Each number is 500 + 25 x the weight over its row's rms, rounded and kept within 0 to 999. Layers, rows and columns count from 0. Numbers have three digits each. The size before them is the row's rms in percent of the matrix's.

# layer 2 MLP up, 192x96, rms 0.165, rows 64-136, columns 0-95
109:484533498501444521514510467449509451504506524489500517529437522492515476502487470510498515482534475496520483540463500514482501519506526451541471496506509483468523489486501475516528493531501519462486470482471481496513531531531517501540480495528549472499460517485542524488466512553494504501
096:469539538474465496488478521527493494484492525477505522510460535520535504484480488488508488486497535534482486526504498467520521503479436471493517458480480495451526558514534455467537544507511503489486512510529526488525487536486484436497503481532518497499468484481492532512530516521479507485
111:454461497520533502499538533514473513522540517500504471521502532509517456535458488479480477479497507487489521496524481509529461498505490509479483451498470443500504495495490449495517475478531496478526516521528491509498495509504552487496492471528491559489466483472492519524505576491500464527
096:515488472523577503494474521455484492504519460510520496503504491479514542537521528512537487502502515525445500479501513507491509479490440440509463501461517527508536468503489473521501462493508447509525468539516460512496451473501516498511492493493539491509498484506486510522512467515497515459
112:517482467493537487490493470496481519478504530558506516470516523442507505492520491451490546498454502511546488507506522546501550535478518495511469473481482474463520465556538505499469481483507502492489502513496525520487476522501495528515536500510509544495529504525454514495494482465453498524
094:522512475456501541518502512541503505487462485498479567558533499473489482517510516515478527521482474533490498524478507533498515499526501505480475495482478493501535452526452505438452449513493501488538493544513501508482477506486490507487514525485496493489532527480457538509529516478507511460
104:497528537480494475531496483537522501542522556453462498527519519485479507522459508493499462487498479543510513575498499480535520498505531500442530500494464501473483495533504467489469480494496467475493481483470447505481485472489495507494525497503474520532533523503454470480481492491499500470
101:512518486495541483466527461487504508502523538510463477487488513536489512502464491502461536489497538500494497503504529474462469501482509487466483548515478495554527515519501475470524533482477490533478501538470492502512482512501476519532479546512498548513511480498532485464489497429509527438
092:538467489519480558504482490473491507471536511498527494504462512502518493490497505506539497470473502439514480507550522476481524461522519526489496519463481512502480520500532502467444529503495470496459478521486507512474497452487538502456526460510550502490504521527545527500495535494462513517
119:495509488488469518479527483515528522503506509485529507526507464469468501479502540469527443493501508467442529496495505510473507550507504584496480469486484450497509477503493463533489473482498517499486467524519475504495537509530515514487524509527520523474483534502521497528450478524517553489
102:487521497516484524520499528502511510464505505507515500510470545527480541517457525516478536475488552466498503538504474525449499551505475493507470479508493500518501508499502538559539477484496469512530484449519483481525525532521485502491475490500552484464457478509506551500466513534491521504
099:523497525523495470431493545488496490549535505538541526503455500533501502488474505520502478521463534479495479481508541537517505501445481514543499472470464494474492454499522474514532506485522503493476541499494521474499475509526517487526507537490497526525497503547537519505530470484479479485
110:502522510454545502500498511518498515474466534503493492509478523532459551423487492535456493464492507551522476488495512527460492484493477477506494508512486516494506532473501547515511467516531471532473535479503459519532475502520486540497476497477525505505527530456522514491521466481498523510
095:494496443519485486464517507450450487530491495524503528484534484475480499476506567531507518493456523504509471524530509506473508581522486524487483508529477504491551548486494525508497497483526481506483523444466517504467499490520488494482509522494489467500511469505505504480488484463503465468
097:484493516446497506526491487483504489533480474546500561486484484501471524498531497494533474515521488492544490517488524520516504505513492558525513505568482456545493481495490497513492523529493500535471453517499505491520457482487450518493523503492438465505535494516519505511529483459470514508
094:493489537491552498487548501464541487542505482524497518514541510510486445492479505526490526488483487476504523529476499468557550564509507547525517540468509481525454506508523478464483501493517526481496514483488472474512469511500499503502499533487492501479530501523507517449479532471485496524
097:534467527537475467542506455506523484487497502487507551517472510507538505466520528481531492493509493462451499523457496520471500508489485522487494465524494519485485464465521473518469514534507521457471497533456504499507513487522513500503536505505497496444476524470466528485450515496508511555
099:512542518500482493504518524528524519459516523485500497526530507462462484469470485489516504449506471525523469491479476532472516528520500519487451488500496505575529467512511509493543492531483530479504480446510527557490491477490485517502516490535533468529526513509486484492499545457510486479
096:513498483496520518546552480479493491436450571497470481517498476522460461519508510493454564520515511504486458520509486506522490488518481465513467477463507476478496486506468517487489492521531507504502488478492453535518516544489479503529495518496489531488485509497460502501505486476454504526
107:491452511495494471514484523491483534532509474496496496505467522548511541465493476456488494469509534480560473493505525488485499553514500497551535508515456514496502515511484532485519497489484473488496468494524535493535481480459472469504497486519510510525504453478493517446441502462510471481
110:480483498501480519482457493519499497484492416501475511469475481447506480490496475506491473465486541480505478509464511503498535537530511474518517502526486499518462499508509499498459457477503530503523531553485519515543465501504527550459513496493472505526511487492527470497538455511536470509
098:537521473500518508536496505457474501491486557472531479504501509506494503522533504499541531502478466516509509545460498545506470486486526500486466523448522486487516472491465543503521485481479475522492499565497507546527465446491552497486496513483520493504487495500498512524534466507457515522
102:477502475433497556471526513465496522493502515463492550516474484487514487480510518477500459494511478535515494500495498454524515468504540503462465466504485516534523513490503495529495493547481478463482449515491500509480504537523481530434511499521500470532535493490512460484532484501511501471
116:464535529503516509467534495516505489496489502485525523563455541471490509483461492522486481510511498499489497466512480485449469538557532506500460479467482521486542527507496553446493523461517490506532491505494479494487515506498511502485523501529536471492512505500480463476516478542522462468
095:517529478525500543510492486535476485519489502491469468540471514527479544478518490504473495502490483511505530523511531427499481485492454499500517479501461534491494508508477499465474559485503504454492544487513494485494539531537475513475560493538537514522507496524518534521478477527470494516
100:498555470435523528468497537501510422498538481536479507478488511471507534477527463493531530512497474477498500499483533526515473499522505451497501482482499483499477477488515519501514483499483490460469487463521505521517524475524498526506499497497485488560493516479518495476527507517552541466
104:457552505509483550508531473488527519456490476486514502496494535510536502498488497497510513471507472488460492472514441524492486495534517480508494508446536495502499493523525502474477497539510495510484468500536508521554504482493528520473499452501489460511487510477522490541519492511591502501
099:538504556521570489455503477501495494454556492506503481494488515515471526542474504560495511461526499496503500496519447481513503461498508525501488497549496484528472515521519474497482506475481507469465497515496536497522479492535523510501510470492476547511499489503527485469547549504488487503
100:499495526504497448502492500460525519478527481498513530531526515510492511504456528489489526465533475539518538520516522496488530456471494549471520518545457518525516508488552504491498476471490534455514515489525519480527502506546498486494508480484476502524506512442481506486444500508486446485
096:474483501497497486548469461460518520475535535500514510481489482483467483522494505471534527522460484482518500531469477478533474468520508514494462508511445462515512490501531521454494549536495511485487505471523478478462486490519492544539473478535482500462460511491529502474513466468523496480
096:447493466551520487466527522494504507551489524502450523508504535538483521485487525467472473476498507500510503481492476481490529518478491520452497501513483486538527539498439524535525480490508512516485519499511496490472450481474525536550519464488533478497503527496478493484486511504442504479
097:512519521474502523545520522525473474482501503493523514489492505514516490519477449530474516487479490488548511506510448510488479477507444471538512511498454487441524500513516515533517501522453483508470456494521521544468481500503508521474496511480496527510478520448538521506488473475454470538
098:474479474519512481537534526482538495493521510495487481537477508534481512497464506517505540473514510477523465527459508515464470529483529469506495518516511498505495498474519525463535521485524540483494503479484437506473532520544473508527459535538464460491545497544489536506479517515476490519
092:509514521512497491499502521512507452524469485482465483537530495487463529514524487504509507493552496538507478523482499514501530480542523496563513528496503499467467540483491485491477515465516481480481527490469473537505486554467519477527508518504491500472516489540506523473488486563530436533
099:516517520484472531534516505510546499494481489526496487505556508492512460504517510524462502462492454510466481496520497487504535494475475548482542523505533510494445489506483473487481493514512449539510437508508493512531499528525518542502512530482494493503509535523544487486471476542497555499
103:487471511497474464486490527511527449543471511499495485481472543518488531534491508475489476546542527506466510510536514487489494489467444516532480486528512484457492498528524498509521505446502496484518517511490511536485488483491532566501508511488492495518452536442468505535501473513487480483
098:491478486533461516486477484523513465506537485489441464505518479544492481520467498502485483495457492485510525515517523492489445538502486489539526508548500517496464514456494537469509505502474507487515526538519521476536491496553475515481473485515521500525483524559502437513511492502513518473
091:488509489468483496509517501497489556522478511511471519514549522491472542535530545493506513466500512495515540473538523526525469493485464528496476522479511442534468515494515483516530465491522510500507495494508483510502484512533461530524483499510442561488501518516495530461491516463454482526
099:543509521484478497492522476507500477525530487519500473503543507505442518540471498500540481491489489538496476450493498522494479471537521527503503515510473475442507506483525520495518526500551511444501534481535518475495483494499492455514476505502501525459506527556521502545473512506473545522
093:472505494500491464491440500526569504484488482496491509546518511554477561477488479518494493498513532503507491486475506473512529508535457490527482501517526468510478521500502500522512504491515547467546497481492535499540555497509474532485503520492491476488474524514512508501458462483469488444
078:493489492471523486505482500455499473487496493508553512472488455526498491444511514493510539518480483517515454471455519510500522478507522493559497489509544479526523539507490508524514529505500508503511508521504490489473469481479536534534483483478494469553457497529519540453481495513489520564
101:442487461511474513507521496534489479482499509477500483515521523491524565461517497512462502496467545487539510454507473512476519523492500518471469502511475529494542484505519529466470538515498452510488503491478530493440520486505510524502503495468493463550524531494518480519503474476511448500
101:482557512509464469519504511490504469508485517478502490536486508497556521521505446500486524525513487552469497470499512517550511496476467531502538464529482457475479528470532482475506483485524457498501518500526504482513557466550497490510470512459516530509466499497504505540502496508478465495
097:467513536505482490463513518501520493516519538509556543446536473538494478515508521501485513497456489473483460495532513489484475483527494537438506505522527475470479516474482503516499500478497520543500465503487481548503468470520527502498513514507528478458500490461484538492482462470499490453
102:518534488500472486460499509517544464502529508478504527571471489534495525465482474529500507495487513552499497495493533501503458506505493489500518503483499462512523492511513506570502487497530501484439522531511441474521558502509442499536508496521494482505467506544484519499492488525510505510
094:500493463509491545502510504547474512517495525455511552499506515505501508526535544469482466498511511498528468490453482518552479513516504510507495490496553496533472514533476461459542491509453497492545497504505534481510487483483515512556495469525483482518495461516510475456530463492482497518
092:487539471517504470533499489467483512493492452523507503453506483505551539485529533477497445479463490501440522550475514503508503490511502498516497457498487487501521487503503550469482501483505448492497494491489516479532485481524518519515510480556501482539496498535508472480475478515553496452
098:512516481485509491487510529511501522475475517491485514496507487490438580489473487513530479496443528457481489519513497455454520540469461505501512448500511467493521476531488528490485527499563502499510520505531490518481530491525538519459500504486542476496524484519497490451494497493512488487
106:511549490500488508490466482500490494486426525525505510466543538499538466503494490504494455436465498495502488506499496509504492525522455495572507455490492507442475532512506491531477519510493497491488474470482470502493485506519538547479508522510504531494522498536489520524479520523494512544
092:501543514504515507473516474510469473538494498536496482509479486494480460522499547486549543494514491511523511524478452490497525435514478521524518519492462531442509536548473508451498526487537514502494471480502512463480479510521493534485478440485479486479526510501468477495524491493508502495
099:492511485506505495507503475513515494518503524477471477519516508458535553522475492475513485518529514504488508498491471508474492504526461494485491488499558502496472508494481533492457451545536540571496555498468484522470471503559511527516472459531507511500517485483458486494535504499505466533
096:514486494504518475516510490452492475496487461503472503523470512506485489490530496487481489470491493512488506530484487524465503499515489482416492480530530506515495526474602504472519532474485482429496494484513529484507476506488514495541486521487511493478510493493521472517520560528535480509
101:537496531471524480513453501453519472504476454491537514498483546494501510477515482455474507470511560484541493522507471525503532499521484487505491497468478465484479477539517463578494533498504512493455492513538523541542482493520496491497503489506501487518481479521522510534518505523487473485
092:489513478522531500497470519478440513524555464483490479535483513472493532535478472534458485524519550481508519476499460509480478502503498490547500522489473504492520490495517533513541484476485458496508496503439509498496520509534499469527559518557481506501481480489496495439489495513495506491
101:465477509535476514506482476476520492506544508521407467498531453505478533504496538530475488493489470460497522538489562492469465504485511507529531501499507470520507489500537495506501480533533520521505515507501491473537500493493507482491524491503472528520495464548478482514501475512454534519
096:491511508507546514480523492528493475508514497528465493492497500497488487506537515508484459516509477446506483536473489491499504502500521518515510501476496542491511461515457475490474504480509510500482457479492464506487468484520468570554510471577480560492507489494443481499530462508497469515
089:531527527494468493477548481479507496474528519495515501511475541517468471519488522528470570499537491472490491512520481503504476498510505490461488504520483470476518471503499491487533472558518510506481509480469491498505467472512487501496505473529459512452481437486515514545503443463518480466
091:512481470523525464533522493482501467507518531541554530507455533514498513536453472525540519514488484523518504502506507452471488516506508507505515500482496477560491501476522503498489551472501516485490524484485532497453495481486461492489499447498441534470490493540521510529503508472495476470
094:473478510474482500496482496517481503427488534469517498505502519476518508515493504539469511517523499503506564505448474508484526496515509531476496493495480493492471536507508520466527470514516500509470509468530517489474567489518465551535507474465482498529493523424472481502468492495509478475
103:514476499491486478542462513510559474447509518505504509493477522531531494511490465511487500484492492442518490554504518490493515492507497506465538534508496501465482524455520475466492518482507474539450537496528493507492487467509490520520485568518485455478485544495481521485485508452477500515
097:507521482540474464484503525519493492490499505540512476494487488472501555535481511460507439515496522486470475508490483526459513552531500504441483436452519488508462503533519512495473475471506469510480512482496471476533543494503510503505488487489500551461478522508531495501493510480539515488
098:526524503504515464462496491507525462514460489512495505503502488511502524467496501547506523511502499524495466485467535471475456575541518508506461487542510463523527480525485502493490482484490482444454507529520498553517488516477529477476471494520481525503535514507497553525505529488487497538
095:505460510487504486483526498459540496461523493475458551489499493497550521474516526464490530487439512475482459492482490529532495534499493518499521491465523488474493520536505504508486548509450504505472472490472518499525513462543533505502503571506525497508462518500541527488513490486503498478
089:502539534508504526495509564475519499513502514523496491495498552516493499491520546522511515502500475507517541516422468498491532548517499513533514485509442496497493486547502473530500567515497523519503488489449519495484511472470495484477532474511477490482476521491528484511485513484453515531
100:475530539467505532501506481457481489510491448483499513483471561514523494513447516519500478467499483463463504531501476503507478483457501481465462511500452519492503540456486501497545487488502450478497482518501491494486507492505531524449517538498551502511516499488514481504474494452518524534
094:492500513481568539499496504467507535508513500498487516467502538492512498479510497476490505530540516492525450497487516479469528500507478515475520497488512521517522466510549525483456510525474523515470486449488508509484444496466472468544517562488525457498530497469455500466502481465504508489
112:510485470484488499514511493518520549541470487459521538514516515482519503490538508473479437455520516482537529472506514478496540518512516513507485491521520485499506484484515499473433513482474491480505496510537531478496493500479537555518523489489475541509476473473533518436511477515515508455
107:513533483531473507471497500479465506516517480502547516539512493521490493502509493497488508449447463503542534546483527493492522484448504503496528498508502451475508487499523509534489475498504464539477470509474518466520472504520492496477461475479513550514540427516490489516469473522526501516
099:510499523462488491494461525495521455473495510465458511504539510505501529486514488539507522506508482535467511504467530481496531517528482515535456487495439454502511537476490495494513534493493500480502473530574518472478462499483486510563510496488489487493499463503547460518531507473503489484
115:487487512484504528506452537480538496505495483513504525516476499499534494490489465479490479506464507528492472479515500532500518458510499471561473453536522482483498498525486515471539474455518477469475511536463471516495489524506510505530492491445535530526520511483484493516580500471466522511
094:478510476526467502501500482474523537543531480491533533518462502480510521491471490500513478492481502478445515513505528476488508494438529510476476485426498515501538515492497499502545511469501492493484489482498538517489482524483489566504484542514463508526565519501497497440508511485515490509
088:496456518490524483510490503547463494487508504509516526476479476501490450487490542507454478505494524494479528466454472482522528499482513518474511518524532521511495526451544480477553528533493479460488469480512452491511495521440504478482548501507550506501506507496470482477536483487512527501
098:527520473508500490496466529495484487507495501517541476536465484501555492516499500532536503503547486490467427499505489499520525451464493462510515497473497489533496502515467546516473441525527459524502497499528528495535463514501519561485512507471502495534518513492519537505514508518520509535
# layer 2 MLP down (transposed), 192x96, rms 0.162, rows 64-135, columns 0-95
116:524494453442509492512475477493502481491539561476504440491517506528488484479526482508497515495509519529506492553495541516471487483496459485571517488527475510482511489515465481506483488524493488529514527487504508494466441503530505486499526538497475480548474534504513454484492474488512521488
089:511489458545528517498516442484537480498495469513476478480492472498493497528479504520506489536468470459504508472476527499524464495498536507494515529528508515546485463519454529516468492486486544519539497481513502522522500458528475523541533538477453480478506470506507508532456528489497529496
112:526516502517496493499513477468491471502461489515497476501495458507495468492487543501515496543494474463506498539457535514502546474489492533513523455508507562498476467536503496509525479472508461499467482508521545518514488501496488506432530545484518474512507486493508497520540523507570508521
094:502509516477468492468515482501512511489443516493454538472474506536465515456487495512518510510471500503531441519449543489468494507479507531460500488523513462558517499463506480480477548479482505487512507504513538485452545489526503502476504491480494531482520526456477478468499493493515494525
104:526554508483481500525485473491524488507470440495499524495518524540489554540534514542481512510528518500473503483533482486512454467526507490495524526498497498482485527511462531481504539504490554513517489503523523467509486492493530453481480467478483463490528495481530545525495489488532497444
095:529523507503525462464491500472489511507514514500545432467468516544513535507510502500507500485517491516530533520553482482502557501477525498511493518502511527509459549507552494519530487480528478506475532498494468529488513519489511498516460498528508522518503496513547512552479456498510521549
102:529458477489492518458484466477473537465507466553468499501447475531478532502501519515489503488463513519476497483517520505509496502507491531510493501486486556484471520481478511565494516502476525523506506510502524534504482469481508475502507516507554498461468491507540541469521527517488555539
101:494548528489524530535447492496503480483496448516519512514519514437519498452515475529488513486527474492549489491465482541489474531494479515517495511450536523449503518524508495523536473532510487477507501474509472488493517546454495483467515473504513484480478476454481494510511501535504493504
091:524490492525539485514500510498511517540497516476501487525518520484514479461487475497491500514506506564495467484486540518532492516482507511471472475498565529530504524513465494527484524536498505530539524486516473539513452525525468524533490549526498486526451497506497509459471487469545536517
107:468464477520478475487508483519504519515479472497489475478470463506542490513506507510460529472483471529481483446475516468534472532511514522525498532503497520458503515506473491466502493497495480541540465508482534483492461497481471435472503490465434487510488482492491489450507537509509519468
109:479484473498553506489482497532481503474547491491469528522510467535508484478482530456538509508490514491524514468506493460488502467497512451443486521471469493518484500481481491491489498512505490462520519521544491457487501530508466507457503464484542524477519514542493488549487473498548545510
094:464476504499518488534484486514505485504495495461483514519486505498508506483476509534484516509487507507486560429511487499528524516482575493445482508504512467516531529484489532469514501498501481513514488521528497492436525497523482450516517483479457485456513524482490462473453498475480508542
106:499472492515478514448469458525561467526508496497472483509528527546505445545501539514500454526510483508474501538454514493486507496481480524545500531517439477550492489527512469528493540484478504489500503478503516484474495502494522454493510525520499529490488522507528469513505528498518480500
091:504505504490505478550544507508527511465505495517508506520487464474474479429516466491534533519518481512508520475508515522464501491484481482476446481525528453482491465516488482523479515482497492499456505482507522499498492494513515491475431486530500516489516433552544483506505538497481502461
102:509485440549541522511501487496494508494524516495475443514495522466484472479526500495539522482506513523496497518512506507504526556451507442484475527513504506484505513511542519483486536515528507488485578531482510507476503474493469512491511462500493518511482524477493441517483503476519539466
101:516509477489491526498449498488525449468527531512512481480473499465494543524507487467486496506482512510504484519528540539482507505487574450480516468512501494486514541550470487505510529499481500506526530504519542524500510478550537489507479460549520503496432519509495475494497513494507487509
101:506475442433532545457502505484516508519486487529469500540556511501508458528503493463492504522514505465526545478503512500491523482522522507473477528483528488463437528524522519515523499495494518507486467527517496499449508493515489493486487506505509470508481486513465494495520503541465469455
103:473440492488519496514493502485491466537518466515531530501500497540503499548506500476513495496505519495520497508484523491568519507492477456510499520493536509491485490467491490499495523475479469505514490549484496442541500534524512514495469503501523558505551505443495470505484538532479501556
103:515510509491504528507490499474497530553477493497513481468472478515530493495473529513512488473474500478494549458533485491527510505496547567532525510508453549537522482503489506498483522469448491485513517521485499505451503488468500495469476476527490471489523478545556472523527498543495502511
101:510517483506513512500465460534496458491527484490487505502509473486525524508484506511502514532542472494483450537528516517528508501502500485494467464478517535521486474489512430521501509490505468576470504517539492519463496564513533522469467497456523504485465507531518477508496520512473499525
108:498496533509546515492484446516516518493481487508500526485527496529535494508486516457542534548490489460482511490512487476517475455513523502480482453519504515495537504512523492495546514564485536456497501475555499534469510524508521496538464501517493525452501522490493509500510554482479481501
096:506515466472488486554495524513500490493491449476467517501503535502482522492465461509492514503502532490527477483566479509542519488476518503475549482539468508516492486519548471475480487522510514522518524474486532487445521498528462501469490487564525483522499521490481482504450512497515517529
104:479512477497509532538464505506488491481482482542555536529519502504500530508525490524489492496465475510527525446533516478514502480504509474506517548510543466489440506485480477454501531502491564481503466486519504539494535499487484503533505525536498475466487463505491517542469499485514522530
113:522491472499436490510492498472483518532424492482524520544474524496502508523467479505530477537566503512480526476508507503511482513481531496470488508483474534507548554523521500462516526527484524515509482518501475442493524510496494488474501471500530479457494469487460487482502498508521502519
094:483517515450532465481501543506519507467493485501509518464494479469541466496486497496505508520524550528502499490496518523530462520521567506485494532510531464486523491511527473536538487522483446521535474505533503469506505484489534481550476521492523490500508521473528452476545530499492498491
095:518467530537497453519493519505486574505470503475521490517507460549497488527518533457484474519519546503487499512519505500507519504484504540486497513542515522492527509493487484496471543485503515535478500520488503510470462509448509492525530489495503485465560457546495513529511508496457466508
102:486495589479561496497484490514508526475464536516483477479507487470500509496503525493482515517484537500528523468515548514494493488487483505529456487509525500450474483529498508529498497500485481511576498502494504523481460459491508471524502464509527541526514504523501486524506528531468518467
094:499517456477456529515516507490482512567532487470499514500472487509491500497526517437508491529509499515535511508466543464459496510523514500529558520481524492509495520510490489465511494467491482517518451507470476477469476528509445514483516543532471473528503455516489510538511470480505504499
099:450500472511489498469522505486510541513466501515486455475477497513491528495561502504505493517509539485523502498467475483477487516499496500512557494526536495474495520499508485499495529505538448490474515464495531555481533472460518498498514494517546496452494459541447521539536502489491493520
093:506508487487474496476469472464512503481489477494514494496490488527502497463533521465488503524441504531522511468480560520549509509462499522465453471504503501539519496529502486444495528514475510530522496489528493478451472501487507451512438475482522455475474493487526481483489489490486470512
107:495485480497498516492479498524502536517465493502512518521492484511469506466491510517512516523466545521501470511482509499500529472458505496481545474515469512537514539541520501543471454482504502494491479517506474499458545493446504499495485467529478510543502516500538522457551546507469461447
107:519528489517479534519508523521478509522509499528489480528497494518486472481502475493457480477474499503471489454528517501564513564547492509514496480493485525487443535536473518493539487531490488509531434501529514477492484497483483503447478507503460510510489456452494500508479514461483490512
103:482514449483499471509512470497500555484513514496495488467508503516515534533523502465524491528474480518491525506481555454468490456530501514504510467457457533508515463486510501532503493492463501516462514498521513483507492502524508535465528526469492493516433437523475530478484491478478489506
089:479493482488489518484504455494503537477528522482513508475509547545508486482496513476511512523467542462450504491526504479516462492469511478413525506494478507524520471491529512493490548487482484514529506526523518484508527503547504516467533464513502506524515493454511457540510515493483545516
103:452493550530521482511456504500491506490492494506520501515468474486453496494507542467487499514504542478526535538479454520532484480512520490517476440499473484513551507503508506462488474501530491504499547543541518475506457482513489433519538512501511494520480468490484508536522522502498501510
101:540502487472474517537533473492508569465523464475480499473518494525496517466474481525525491440462506497499515506462474503513516468452536516507520485502507540489504520503476500505479439528487507497527508487474499448499525503523454466546507472537505508494520487493489508455491493506501534490
097:503510554506502467507514476494503533518487489530531479498472504424492515504529496500535483498534461483503484455484484551511510465496515503498491481474474486492519482535494469512485481486507534495475487445506458500462480494451525486492525456472434463492496485473483528465477517508490521503
089:493499532518525482490503495513501450475504463474507515518493523499495473471493490516512516497526499535504458526467497478481560471537528475514506486498519550483522501548474510473451541512465509523479547504494525503498508497495514512494501513500501426530501510487470453499560505538504547491
088:460487466504526498566490542502499518486480512530471491512443476471526488476514506488506501523472535488529532538517487487519485501459517460495514457495497504512520483520500492538482481476470478509460442535446473475493490481497538525488513504531523453514499479472501491539524467497510516513
099:537429486471527495529511522492472487529500533486493514491478533443497493489490497499528481529521499577510498520510468527516456483474495514516479533519470506474534451509457505535493466506501449531454536492503503484449506502509501503524518471505502522495476478509515511492508473503517471491
077:513488489525511478494502490530512559517457489509456439520501498474449526514522492498561457524511558515509486481540478511531515497489519502493458501476470545510484485522524542506491487473474487518503499485522496513498473490495493475469528521510505530458501476482500474507518547463545499478
101:529490502487511462501503537531478509500554515533543521498499509478497466485475527481477495518520515539467504505483535486461504498500562528489476467481516478491460485494446511506480513507469505509476498473470517452548492494518461499502532496514539548452479469529481479460476505521492481516
106:517488504485490504478454509481524483481495477527506491479558480506479486487479449463477482540486498459526479489520464476547553523496534468474487477468484492470467507557541496486487492527437518482506502486504472503501502506504507498509498483540497526484532499478548454497522496540488470500
096:494491526495512562523482495551491496528528508482502497497481522543521455495474515481520529517459492484475472465491500518538517476492511436495513531529491483506477498520488517483510517507451513501417502494542506467495512473511552488498482544506525505467504514487468493530496490469487528468
096:474524511504541524517499495452460510507466465527524509450519497471486520527533503490495498481528505433491495538509499493495562437487525484508521504485516484483506542526480512452509525500475514522547518456508527538519456491542532484483518514515473499505497499483515473508507512484523488475
098:493455503497495503472475482488527463495517514502504494493526535514465485473514445520499483507523546544488517524542507468510504522521475489529489510510500503479514522497503498561466523466518469545516486487500480525485485542490517477468541518502493529546523530462521553487540497527507457465
095:503459532468497507491468495518464484523444496491507483508509486499428457505487466500512503518485544484489503528514547544506476528504489481497514516489494508468520525537505487520496496512483503517479489505510506525476476559533554473488481561478493511443466529468488501496519495484501524542
102:524535551466528523482512476479509453485455541506454523562468510512495536543456489535509504532488510523512523493510487534518480485470480525472475477516503512477489486484509465505497531501480530572525494495477494494488483512526552463503498501491503470511486527515490513505516512474472523524
112:486472466507460513462506465469463494494511528493478471532491467454488515516517545519492529579513492534450498515519507502492494530499488474495503538502500485525524470493499495513514431487511456464497472478496522517533498508469498471484510498518489444505492496497499473519500440488511532503
091:513536536473513506465485499503520527456484491505476496530506491517535536479512507540508481500536489526488485458553495528534478477520571510504485529472483445544462468460547516496499492490489529502478519533537526514499513498509504522511479540525486518483493480521487504501494499540526460482
100:499507507517490473488493507491499508462494476542522484499520479541435464452525517544491514480477483505507531494511526524553513510467520534486489512494458507525494517551500507505489527435477464466491449489519488467521501493489488494525525529473460478491462521502531548487474481504508513481
092:480514490474480513473486490524509497511529509511518504483513479494512510479454483508515489515497473498483539447519483436565498512459489489562520524452496502538480492524462507466485474469469519553514489511515482510518515499509468482455507489509467519486472512547515508485494465479447507511
093:457499510525465534493552474533478530494512542502488489508516475513515493513482467520490508500508482556471485487561507436473479545481465512484496500527502539518472523466470503473488487505509511513525547497489486471496501495481455543500496488482476514532494518492480508474482533440489527518
095:502469563518517489500549481479485517462501480508504527524499500484488504454520498498550516538517476524504495507470490554523458470516510450478505468511487495482494495509523562502478502501520544480480477523499500508484506509478515519528476531466536556467515488467511516525485505524470447489
102:523514481470488462453502483465487470490462491503521473487457520519524452501509448505503509487491501526490484487531451515558483515492505477479448481486517505475471503502479549521508501472452496475479503482499452479484508532492477498526464514486531483464524517460537500477474505454525499502
093:463502495531511464519494538509496506470525469491524517535511472501450493512486482481510521503469493524489509451494464499532466512491505483526494519502539494527461522512524468535497504465456513493547516490500520483478564504523479483491461491455550468520506485480515498519451540494516543479
098:516492475476509485519495504533470432484496542474507450538508509504505458460490473494467461520491497497485521444479469470522510500503467538493542513487502483513529490506503502524441525508511505526524509544488530510505502508522475517477553469483518516513542514527490464492555507480517504506
098:518464475520474492536520506514479512511488431520488505490501539473514426495489491498525512536488482490500520521518539464522460506496517513503513459493442547572505494481526474494534532556483488472497498478510502472507482503477513483483510496496515498486488525526513514483475559490486502500
090:499493515508525532530513478476523496522527479508502469532491465497516537475500508469519491514480517536551455499523555514481498478503482474501486492501519529493500517542483489515473564494491473537520552528465497500524485510508508422514520470501486488464493489547548533514483514470497505519
097:482487527525448513505476469532457464509465528496527454524503485499523524463538452525520504510484514520472481477478476505536517522489493503540460493472502472502512533489471520502527486478510538507518431517507509499459486509458522503512497466491494536511545451499481501498501486515491548499
088:498490542487552491514501482489532500497492483493513534479489509493509460476487481504498476492522533516503501508499526521546478456531526515427510511561515540504499496514466539489545482478498529552493508505500551565487479533524501501485488488533485479497533526499493528527522539513510525508
094:531506476493496512512488497514508503479499460500484489477513519496453492534487488470459485517526541501534516473508484546505516443439481523466514500520487516513548519481509510488451510476531534557512511472531507482469541506496504506529512476466515468476492465516471471511465453515497481472
089:507525531503505505484473501520477469532522499495448502486504523523475499506494498526524504472480443501550518504486529544493493473499504502515494475508479488562495490518512505507461518465502524482572508481494464496469521525504518532537478473484476512483513478518507511503464579549489490538
088:530496516490493489522481439486489530508482473490500497547538480525484502488474437514501486488491551537491504508544552529525516490539496512469465534493511517501513527485505520447486475519466511473485521507537479541511490527511503489524517548524481509477482501523493506523499486546531450505
105:453529505494479544496488510473523496499518474497497477506515487541507479483504514501501539474534517503486446499477489527556470510500497493470472494511486549545485480498517521511540543471477498486528541469563523496523481511508484510500484492502526492490427466453524516492483474493480493464
085:506500488519481479494543481519508443522484528479548507547514458511490517510491505501493480496480513495469508486459476533537492508548514485535543511487494444475512519533455464492548481462507470464535484490466520499477538470521513500475499493480451515517512483524512506511503546495468509490
112:481515533480491508480517452539539451460525545478502486509535478516521506517478486481487499494481518531523493559482507468536488489515517492539512478512504497545444498525495484480510518503472500479519499509535479477507482500467500512510486501569553444470523489490476483523480488461518497488
114:471494562501511449489498516486523496500511501486557538485501518534461476498500509533489495490556520507461522514478469456479474516455469524500490513501489520512496546534473511483473533490525497540486512515519462504499505532520531524539505513486488442523508484475497512532500478537537468498
080:510519503496534518537517466508485550501524501548565483496505464506490497503497523481488501513483499496524547479518477531526451524451533513493495509504555542480461484532525518538489496543502490521506520483504467507505543528499500487505510502531494508503470566535506512490505530535508541487
144:449508475483491529550475552504442508479508504518522506526480544492484486503485506512479506466493487481489491490480495517467536487489467500512477493524503493479484499515488530484523487476486481522509498532475438501478523503471554460551480522495536554480510532453473470519535498474483491521
100:514527510516496468547483530523498506488470482520499467512500477493511489526515513554518505514484505519536493491478510501499473537513519543467481499546455493496522490540489535521489533505500510525482482499529452494515472536490486470541498460536508468455502498517552508518491538494528431537
093:485505498519469509480526482454516524500504477495494485515522513523484545499527478511558517505485450530519458541520511532503466471482491484501482515507451456474516507532484502503466474458508493539476516465489502466484527484527512483514472522519411508497489483515514500540464503479485483484